config.toml
hidden_size = 256
num_attention_heads = 4
num_key_value_heads = 4
vocab_size = 2048
norm_place = "pre"
init_std_qkv = 0.0378
learning_rate = 0.00111
weight_decay = 0.083
schedule = "wsd"
final_lr_fraction = 0.0
max_seq_len = 1024
max_steps = 9623
Each number is 128 + 32 x the weight over its row's rms, rounded and kept within 0 to 255. Layers, rows and columns count from 0. The size above them is the row's rms in percent of the matrix's.

# layer 7 MLP down (transposed), 1024x256, rms 0.0656, rows 867-872, columns 128-255
size [100 101  93  97  89 112]
[[152 146 185 121 107  95 147  95 141 108 188 151 114 167  99 126 142 156 130 178 111 108 123 133 135 157 158  83 117 193 131 104  81 102  67  83  97 117 149 128  93  80 175 140 180 189 153 126 185 127 100  84 147 216 130 126 163 120 135  83 108 141 102 160 153 111 147 121 111 113 141 132  89 123  85 126  90 156  97 111 128 139 124 140 135 106  50 108 134 146 118 108 146 124 129 132 115  91 150 106 103 132  98 149  93  97  84 169  92  98 141 161 134 124 101 131 176 135 171 165 128 133 100 139 128  64 141 135]
 [102 128 203 127 137  90 132 139 136 165 132  78 139 152  96 160  89 176 132 112  95 181 178 189  84  96 130  92 101  84 103 146 202 156 163 137  91 109 170 150 168 143 159 120 185 144 133  78 127 155 123 129  99 124  77 113 132 129  99 133 169 124 110 103 108  89 146 118 132 139  96  91 169  78 144 178  82 166 123 157 125  94  77 146 154 137 199  86  49 102 107  73 124 106 143 171 133 114 101 127  92 119 108  79 175 107 205 129 145 146 148 100 193 141  86 158 122 139  28 106 167 106 124  99 126 177 100 118]
 [170 129 152 116 122 117  80  94 122 131 166 131 126 152 142 145 117 141 170 104 136  99 145 163 139 147 130 104 154 133 115 110 142 157 146 173 154 163 101 100 121 156 136 128 126  95  97 190 107 197 144 130  84 123 162 115 148  81 120 176 107  85  97  98 114 120  92  77 164 186 143 120 122 114  60  32 134  55 132 126 134 130 126 166 101 145  71 151 182 129 143 159 110 162 130  99 227 172 138 118 136 140 152 156 118  94 148  76  97 148 106 148 102 118 111 141 110  97  78 103 143 135 150 124 162 135 120 159]
 [ 97 166 146 153  49 133 134 121 173 112 144 160  99 133 156 109 138 137 112 146 118  62 150  86 118  95 132 126 123 177 179  98  70 143  78 134  98 149 118 143 101 106 176 130  83 101 107 149 141 143 182 173 132 198  92 123 114 135 175 112  96 122 171  93 111 168 127  74 137 162 164 122  93 111 130 142  97 140 131 114 155 122 115 129  93 111 141 118  98 128 163   8 143 160 111 154 122 148 105 160 137 113 130 113 114 113 140  57  57 137  98  57  73 158  82 129 197  85 165 109 198 124 139 100 136 127 152 138]
 [123  46  97 130  67 114 114  74 147 137 106 181 115 112 129 126 137 140 149 149 175 108 131 125 209 138 155  75  82 141 107 158 112 132 123 173 114 159 142 110 144 109  98 132 143  97 119 167  88 102 165 144  73 108 158 134  97 114 142 105 168  96 140 126 104 145 127 119 186 189 165 114 165 120  87 111 129 160  85 181 169 106 103  51  87 147 173  83  79 138 176 204 116 135  93 148 140 123 121  87  99 116 165 124 127 136 115 118 103 144 125 142 143 113  79  94 157 117 105 110 156 113 119  96 134 123 125 147]
 [128 161 181 138 155 201 156 139 137 145  73 130  85 190 201 145 129  92  95 130 143  72 104 130 113 141  89  92 114  56 144  93 139 138 142 101 130 149 142 144  89 167 142 158 135 171 131 109 110 107 148 186 127 103 108  77  89 150 122 189 139 186  70  93 147 139 174 165 152 130 125 122 143  96 135 145 134  98 129 141  55  97 163 103 108  47  87 102 164 112 160  39 101 182 137 157 109 123 121 121 131 129 113 137 114 127 122 119  89 163 151  78 132 144 193 149 115 137 136 237  85 102 106 118 129 161 106 110]]
# layer 7 MLP up, 1024x256, rms 0.0719, rows 868-872, columns 128-255
size [101  92 100  91 101]
[[ 93 130 112 152 100 116 147 136 133  88 117 170  81 117 140 146 166 176 132 159 143 172 112 101 166 200 111 131  96  90 121  88  69 101 185 135 133  98 138 146 153  78 107 137 115 152 206 124  72 111 126 102 163 142 119 167 126  71 113 168 129 141 153 144 142 172  64 122  97 129 131  86 121 142  97 114 123 139  83 106 138 132 140 145 142 142 129 133 166 160 114 111  61 165 132 151 114 153 136 172 173 118  56  94 227 140 115 129 139 141 145 117 139 119 165 119 115 161 151 138  64 137 132  90 115 126  53  81]
 [130  94 151 145 122 124 145 141 111 106 169 179 159 148 132  88 113 119 126  95 159 152 132 129 131 114 142 147 145 137 118 127 149 102 130  84  86 155 132  97 112 140  72 142 107 160  66 111 178 104 143 134  67 121  79 149 111 130 145 145 133 110 114 162  89 127 132  97 107 100 134 120 160 152 123 157 156 163 153  44 137 123 186 112 112 104 135 152 114 153 143 123 159  71 168 152 132 131 142 243 115 162 109 179 137 155 130 148 111 109  89 143 145 124 131  61 115 154  82 162 132 121 102  99 143 128 132 119]
 [130 150 119 104 113  93  69 114 138 128 121 161 117  99 119 138  81 148 101 151 126 191 140 123 162  89 168 153  80 167 165 184 103 145 164 149  63 102 142 152 166 201 114  83 127  80 125 126 101  88 136 116  58 101 147 148 163 107 141 138 121 139 110 148 120 151 136 167  95  45 134 145 139 171  99 133 166  96  97 128 138 145 119 182 151  78  75 105 166 164 181  85 158 155  85 129 138 110 160 140 175 155 153 151 124 138  94 145 103  81 160  82 175 127 123 137 121 140 111  92 127 169 139  92  96 112 136 104]
 [169 149 196 106 143 149 144 104 121 137 174 162 132 121 114  76 107 137 109 130 189 145 154 124 102 107  61 155 116 119  82  82  68 135 117  85 160 164 112 113  92 117 159 163  88 103 148 130 122 144  89 112 106 164  59 123 132 126 133 120  63 153 146 168 164  76 153 113 103 110  85 124 115 119  93 122 117  74 141 103 113 192 108 179  95 131  80 167 169 105  89 112  68  92 140 130  96 125 121 181 130 184  80 143 123  62 103 127 104 168 178 159 125 125 128 104 132 138 117 110  78 155 120 142 125 141 124 131]
 [117  83  99 139 107 104 124 104 131 172 143  89 196  86 142 136 109  79 130 105  66 167 120 175 125 125 160  97 122 101 159 158 181 139 136 112 129 115 142  77 139 121 126 148 139  58 145  72  90  91 155 113 112 143 141 113 117  83 180 121  91 102  74 189 196 127 139 131 123 105 163 118 111 118 131 121  97 161 165 123 141 131 158 125 117  69 146 204 169 133  48 110 100 137 105 112  86  95 104 149 106 159 146 121 162 206 102 136 172 114 109 110  94  86 163  85 165 166 123 199 120 160 167 126 112 118 121  74]]